config = dict(
    num_attention_heads=2,
    head_dim=64,
    norm_place='peri',
    rope_theta=10000.0,
    rope_fraction=1.0,
    qk_norm=False,
    extras=['capped logits'],
    init_std_qkv=0.051,
    optimizer='soap_variant',
    lr_head=0.0167,
    schedule='wsd',
    decay_fraction=0.743,
    batch_tokens=[16384, 32768, 49152],
    train_tokens=112700000,
    max_steps=3507,
)
Each number is 128 + 24 x the weight over its row's rms, rounded and kept within 0 to 255. Layers, rows and columns count from 0. Numbers have three digits each. The size before them is the row's rms in percent of the matrix's.

# up: layer 6 MLP up, 256x96, rms 0.191, rows 123-144, columns 0-95
# down: layer 6 MLP down (transposed), 256x96, rms 0.182, rows 123-143, columns 0-95
# gate: layer 6 MLP gate, 256x96, rms 0.192, rows 124-144, columns 0-95
up123 110:151098139140157136107098136117145135128164108138105053141135117137082111141132131101148132145117110120128131116125162126098112145177144126130101177123172138169132089122172077140147116131098136123140140107112113111117146182116110112123170173118164144159108158108134144138119123137143070117
down123 104:080133127128133152117148132127106140146157083092143096180098135146155107106125149125139130156150127173125133126129130140119101108100133142134126089106140128115123120090119173103122154127109122120090109136087131086141125100108136139134136081136106155094134083109136079116140106118127174048
gate124 095:112131159089119123149119125134144128122127150107170127163124110140096153101165151135101137085153171130116143102148168104160134116109095133189085161118107141162172141123148109116174135127113108169133145096134155103169121107120083111105130131140144155081133166146106145127139142115122116154
up124 090:102148164093150147099085084145117112107110131088128108133142135114161156126132130094111129122116131131108149143117176105128112076145154150124123108103141148127116169120116178094127119143126142173156126144139170119136141139087103160112101074094183129124161112161117123108153138144146115093
down124 091:151128132115159122155141143097087146171132163158109130130142104112161118142109152170145078165088100136130116158133068107157073140128133132158139109126077130126082160124130117128101119123149119123128135107118114142120124147122146156101116174129079121115112115136158117139110145099098185126
gate125 102:070161124148137128140123117128095148121113142182124124140107171121091109128117157133107140208142128158112157171074142131093116123133113148094132145092144131154156097100172119140162162131147135131119138146133106147127109150144117123116155141093108132116113096148123156116164151170154114130
up125 095:147165127100156162124101136150105112097132124122105130160131140114169117138121138137127136125140126116097166117184097129124124126144127130106161125126135150133093140150127098141061124134099151102076129094158150117131084136068160131147116087111157149107124093153119095172111173156113121142
down125 107:142138155119107146134164175144140129111150129171139130098143100157099110162139082155122131086162114132133124122124189140096165140115093097149133106093107143136112102139086111125104105134088091123148098129104131129123166151175168099139129082134174121110139081130114142132135139129126109132
gate126 103:114145139151120115138117138114129116083120067131169097127090152150102137131121125116171093155107118160183140098140135106112095104108104066137121120117141095086122081147126140121117119141118139090173116100134162140132169143136139137114119119180103099150119099140142102096142143120125161136
up126 106:158139140128122121062079094191146128163172137114100108119116113133141133099123145139092131110100111162152152101112124133146136129145189104169142132120150135122108111088168144122123124123105122125136116069132150138115108136113085134118159107095159109126084114133112151146143114099150102153
down126 092:116120084084118135144092133127125123109121135099124146101123124059160141120128156174108121170124134130094141140144120160147116125141146163114143175130108102119082130166158113132135109155157104136168155095142137127123110133135162123067164152150136115115160157138133091119127159144129079160
gate127 093:144161102121126122131105164132147074131096145180143144115142144111109121117125129126122137157109094128109140148108132080157135114141134118102127156113153157134135177136151109172125138134089166139113111115124117093142142204144150121087142100159118151109125181104106093090148142112140098154
up127 099:132120120133135160067086093107113154133125141150129172120169097143131134123153153122136132143115129135111156162130138132145116165122132144138209129145138179132119117136141130110134129169136100181165141121162115069124117127090164132114118114154127151137129123173105167156167125117127108113
down127 105:102130140146075131173144113121103136114151166167136113153115155140125081152107125186174108133150130143118142133114113115089119142149128184172097137125106100116105155123098130174121110105119151088140112099124111145100144143136112129154127156090103125098095145123121161159118170160121133113
gate128 072:108104126135124138137181134108163130129135096145130112099092157119111050091099115142109116117095104102129109164108126115096108125147102107125122137088128150110114133088152144149137125127119118140113145135134127146109161104103171125144149139153164141144138134182099071133148126145116186085
up128 084:199121124118124141126111137143152104132122110132133101122125114135164156107125135073090118133158158110129116113129124124136125101133130141143118152140165117133128111190136126111138098064118114092120131100108132135165126144116087114141141082147107098079153144119088122179187121143120128088
down128 092:072144137118140099138089091144102135122134185083130145143139114096103132151163132120157133154125137160087099153132114164130134113139156141159115113126114115174150118112132113131090123141138162116172113112143132102146106148159141175129114152109076115150132135089156114098089139087133101153
gate129 104:127151108121163106121102145103081112168117108136146145096104117095130105147122151140152102167135118156178155175138106113100166107123180140129103115115135070115138097135165144097113122124109139097161147142102134135147112095137116086122146134090151118101152123111139062122139151135101125131
up129 112:085119088136130111155131127135124100150113159130180144099125130099131138133120147161147130135111126109113142143143154149197147123161128148149155091116125142161093129130174154144155116174110126089110192150143114133128178136142122146135119125150157092110107120092151166126144111157157166122
down129 104:147143091119134134141110121142155115161124138113124132160140155131100172140168134095138123128140097109157124122169131138116146124167139125143144091110106132166104100131147118141088136165124153182118113098128151096068123127156137119123154141085158141185131085144167108149140085161101146147
gate130 098:155121094143131116158062168128121163145108179065152126141134160133141145126121115113088164117154135155124117108128110155129124120134121178164127095125121100124092150148151116096103108143124138118143172110129163117109146119110146106145134144084143118113087098124119176145143152173149124123
up130 096:133125119154139073117134142059154103091137136163153137176144086137085132140124135135095108160124106136155110120154157123116102162107150123129120156115124150122127078128074128127134132079127117106104128085132135113129120125151131115117140156118153111153113163121080091098137086093134122161
down130 098:139127124146129158135149105128062104166171077101092152075144184148159150179129141145138136145102120106111146138114106101108133129169103147096121124163114128106157146163119132122145123104142140117124122148135130128125126072157125115114108104141146138105110101130119165164114150162158092126
gate131 104:154111118127125176135067131095087152132107094123125177095160127126091096070128121125086138128166138123122095113133154152092107116135133105100132118138108126174104192131128127127143151132093151131125138133167076146121136152146135143133087118136140073159127123137130122115114116132153113121
up131 099:078125175130086150136158150160122158098127131107100156157133156133179113141089150127128083122099139104082136122079116129125164088127126105186131147153092132144152115128101143119077134126117091092113118140123146128153122106110129120116156095128148134117167132124088120112133110099153146138
down131 098:104091118118133111143116190106084123121115081096106110118142120078121123116128133096124127174127108110100106125116119141171111092125156155145143127121112127113154155119143119128108156132102179155128081152161146149147127142135095106141126153135108143152094125075167146075112089128125128160
gate132 101:126157118082095137133150124162147131117096134137100170113149131152122119092105122081119118118112140084091103085172100144125157053124113172129146144114131112128147130132122136140109129103112115114094143107141148126152139145151159125094125132136113149160134213137104149120142165147118140137
up132 096:122159113098113112109124146134171122151142144125164148151148122089147138095124056126072149103117102110136132111139155116143128139092136117139138123122137125147105131163052124137143120109144157125118130104149134143130133135140136151144127059122140098076142093121150133107145187146131165108
down132 107:143135125190159169144141114121136119130125119137133095109109139127160104137122159149114133133115140146152141118107137115124104176154122076114157146134118142107093141116144125136143128157090126132172091163108143104116097098065100126160122127115134158109128104166106117133144117141121154220
gate133 098:086102129126120153094097133120091111133161112097126107142130135167112153098113106134107114125150195111129099130109160114116171145152121097164127138118117102128115143081124091133160128138136104097074115120151083171147176131134135131137138129143069116103118123138122140073105127134112156134
up133 092:123136114150103110129112115146149135137119124116141105106111170131124145116163129115137132165071129169101133098156145100134149161101079111142110095120136178108117088116141147131166122105116136098116072140117183117114159161122114098146147153127112082155120155132102158078137138099113117096
down133 098:134137144117139162163158137143159168127113129120111129114123150113152093131177160094127133114148038125132134106100123135171083121142132138111083106104145164119145085098080134127133158156082100179161146102125117109118098130128128123129136085142173145127127130127140133138135114128119132127
gate134 094:160119124151102105130137096100117141148092113093094159131129160118099128118150138141128147200156139148146166152096152132135083115124144186145153092112150154128134132101141126141090174117115143124140127141123121126114095141101122111123125134133109096117138150103120176078159101083110153091
up134 101:126145092130098127145085117080117130116136111119136131117106130112155163133136116173156136166131156147196107092143122108166152184136127105105141101153125114083125157110153178164154126131154112176127137124131111105079086124128087110109106100122133133134126089146145126119122131107140120153
down134 105:130129079109150114099104155110122124127113145134129133155127153118104146127132132155143097100130103149151147119127150123153096136115135169161140098117096159150171133117134096089096114106121158084120140164094158118131134143133088169165140117138120119133101165140157123101132159189109145199
gate135 093:150135139125150155152107139135116153117144132113114120103132110074164077084123126113148168115122087122138071132144189133128152149100133158178097126124144107123099103155160132122153124150169117097125138116134082121138169152112163116143119133136128162134147153142131132165115154101152085106
up135 100:143107117156139111100102151157133139167125159146121113165163095114135081118169135101118169091093110129095158145135146128140134141125127175168123157129134098149138083100134133142134151108129092123134166115153081131141123139098187110136110153143128115130094145138158106129167098145158165149
down135 094:161117105128092137114103101049155149117116093156138126117089145143133167125094125173113094181126117122148110161111111102112125143138150110135144135126073146128112162153123168129143101117162115113116103147141172117127103136104065105125135128134121109131161098133143110125112136129078125145
gate136 097:130115101135126181112095062116143083131128150133135160104089156143127123124117097115146150107096146132131097105186191129109130127119116126148136103145111134125127119106153125138175126132114091182116115111107162094140130111089133124124133080112112113158178145113111098143128133102125164137
up136 092:167158160113160111136149131092101128109089133182112136052122096114118150121050116147119123106099100122132106154159127171156119168137146134151140111165139123136123158101134137139139125160154110131170106145133121094128128165112120157156168110153119107152134125122145132135150102134131126111
down136 094:105095120132110111164119149189130150108122129124119115154109172147079104133167131126050099154115143146121070144129128089107163155121136112106103146112151145161098125135117151140146108150154115135086126144147128171153126111133146082110145125136101139111100150150130132101137166127127113099
gate137 113:120096160137117126132121122158142124106154132143110155096133131074144103115115122116126113110148171099146095163118126099141147104138178142118094107161194129095163097099140101163141156106161145160120162122116108076122138094128112161117109107090146124107132149130165147115141166099114142112
up137 111:077106087119153125129162154117142146132119122121119128149126171137089078141109148121107126143137155168165125102113145083156125137140146116157080130121119070132118116081100139146096147117054136109080147169126111136161150139110109141147119138119114110123119120127110106161136104103098133148
down137 110:176139121120133145152123112138111146153148177157139123154133109145121158117128099129146149129097047132123143139089145139064118143123115104160134128113102165127133137119121129106141114166132087130124089124082139139129096168125158122113136089158149178155135117152128102112106134151126115184
gate138 112:110129125107163106152115119075103117106123144125106118146132118116147121118191084091127139105120076180149133134134114136114105115156103109135119152094155110121144148096127134164144151120129158151143126134138146149138138138101120106111116134100086039132108106159135134151163132121089098162
up138 108:124130124130145126127127150107130140141095100163127116138125135129059149129135122123122070129125103109164160127181153080125116072134112112115124124154145136132101141164144169156098092135119084090171148119133129117100134152099087131131141144141136121077071121144123149126130159119138152164
down138 114:104159151104133128140151130125112124130114139107109113120141176135120108124129127151132127124164164089153128158128123167183129131141138125146171137078090122162085112151132130154157140111142122123089149142155102097158153080110098127099095091117133157100140173141111187127151142101093150120
gate139 093:118154118117111104127145144110160123164088097139127121082106133114155185091137137135095147117135136144158157120123136127107173119133164073145159191140098134123117106135151130123100133170141153139113101090129132131133147102132186173129153160141151092159165138116114131102134106113148130135
up139 099:149123135126138086095173125153119128149128147129132142126145148143105146162067103159149157148125101159141093115107154126131129117107144125158175061091134082124107125116117152097124092154153133085123154161156188139110135124148116147149139090116148088121152151130135118157124152117114119114
down139 097:114190111143091150110096124106107153125115143121104134118111122135161134125130132198116110129111121142122136123144111134122111132123112134199123164111098117145137089140126105123112136146155156101136110121170069131133136121111160147145094175094137098177146134141135123075090146133150110162
gate140 118:148102150122123140154114093120141126178183158100164179159117115092103164189130147109152124155169147147120158139107112171123105140134138157130167112109151125098121103148137115147115153112112135118168141113107105104116141124136142111120080160137117170111131142175147101120133113150101112120
up140 104:087129097165145094148173127134124138135139136127090123158141144072140110125117137119140111102153135108150105159116166151124131115126143122119093076119125128120178171106170156126137119116120125153107147138077098180078118111134113108151138165137140125146092125128135152168091129136141177110
down140 110:165152130111117143149090103136128149092092155145127115124109160128115113163130117160150155135070116118116062113126100129134134152119128056120167158129142100123166124143092140150144090138140127157151137118146127144086156125153139143157117132127131170139126122144103098137098166119128078160
gate141 111:126143106176168119131119148102129153105167138119099134092155165074102142111136134129144102140111180111128146096137109162137154143139086096131111125152076154146127162119110110148162161128159122106143173115159135154146140139114158113149129135140121091079150122129171150137119112108082117133
up141 109:107139153108120135138119139125133122107094119144149144156121086136142208152139134136140119077145109149131105143142124124156108148096107171129113119122105107087107134178091095134093179104130117104120121119117128133144121132119086103040157140141106105141147136142139117121121122084096142126
down141 109:077100132118150120144154143143141151122156144139116172107159161090085101139107099143112125136085160076132147141132135138090135151155138112115126151137124130110155125105128150117185150173174136126138174163144147115118111116101124116163156128105128150084131146106124157132151128172173126150
gate142 097:143154090116144102141107156153151129162118102123141126104103171101136096112128116127115148119174151115116108121125082136120182142140156116121130150116126110155113101104115147161054114154129116110143096119149151130116157117124162107100139128144141134139133163135121152152145069108169197138
up142 101:129160149125138157165138089129111082097114094112135127132111106107147116135095114088125127136158104121109154150138162125112141108164119141166146150116129157163097116139134106110082121140108089158131141150083147134151135172084186142142116159125137170103171141115125079117165109140117149125
down142 087:131095118128131075132145130116149123128105094121140150111101163159089147156112149102119075134131131135118156123122124158142164153098105088105098128118137123119118144081164172158147106111145156144125139144201098114141134099154110125147158156126117123149090150149125144132087092135169100147
gate143 095:099120171150154145093153117056189086092145125122169148106121113169108134103153101160159087108143142116136095101160128129119131121115088091116113115080122124108133127164117131120127122122136108126117148111130152093108139158141091116122136117110156089141142141098106150099143121113113107157
up143 102:179112108144128102125119108132106165159155147147128127063134122085134107085126121125106121100140081128155171147142138114134123106079078141138132097121110113097106104157120098130151113153090125109134072117110150121141144099120140126164139138108082142114093144106138095151137122132173117144
down143 092:057116137138116154126131181136107080091126097106179070126116101152131145144135133117155116120156137126165094123130144137120123115134146135106145151104118108099169134142132155147111140108125147146132120151129106106159119139172095127172127112117131109156123117076141140136141099073125118181
gate144 103:136075157108112103108155135121135140141130103148186104155123078120144107140115140101118143150139145136104109112151139080119131162160111150120150115115111180104134060138132114127154132127132123150167146109119131167136142116085085143104097132132107125150120125146156089119079151082149138150
up144 106:131146148151151168162163115116122127130171149133106111119079112144124150135119122105095124148096120133096123111112143133148114083153169163127113125122171127186150107146079127185170092108113134101167112114106101116144136106140159099174140161123173137113146137127141165133135132110134137144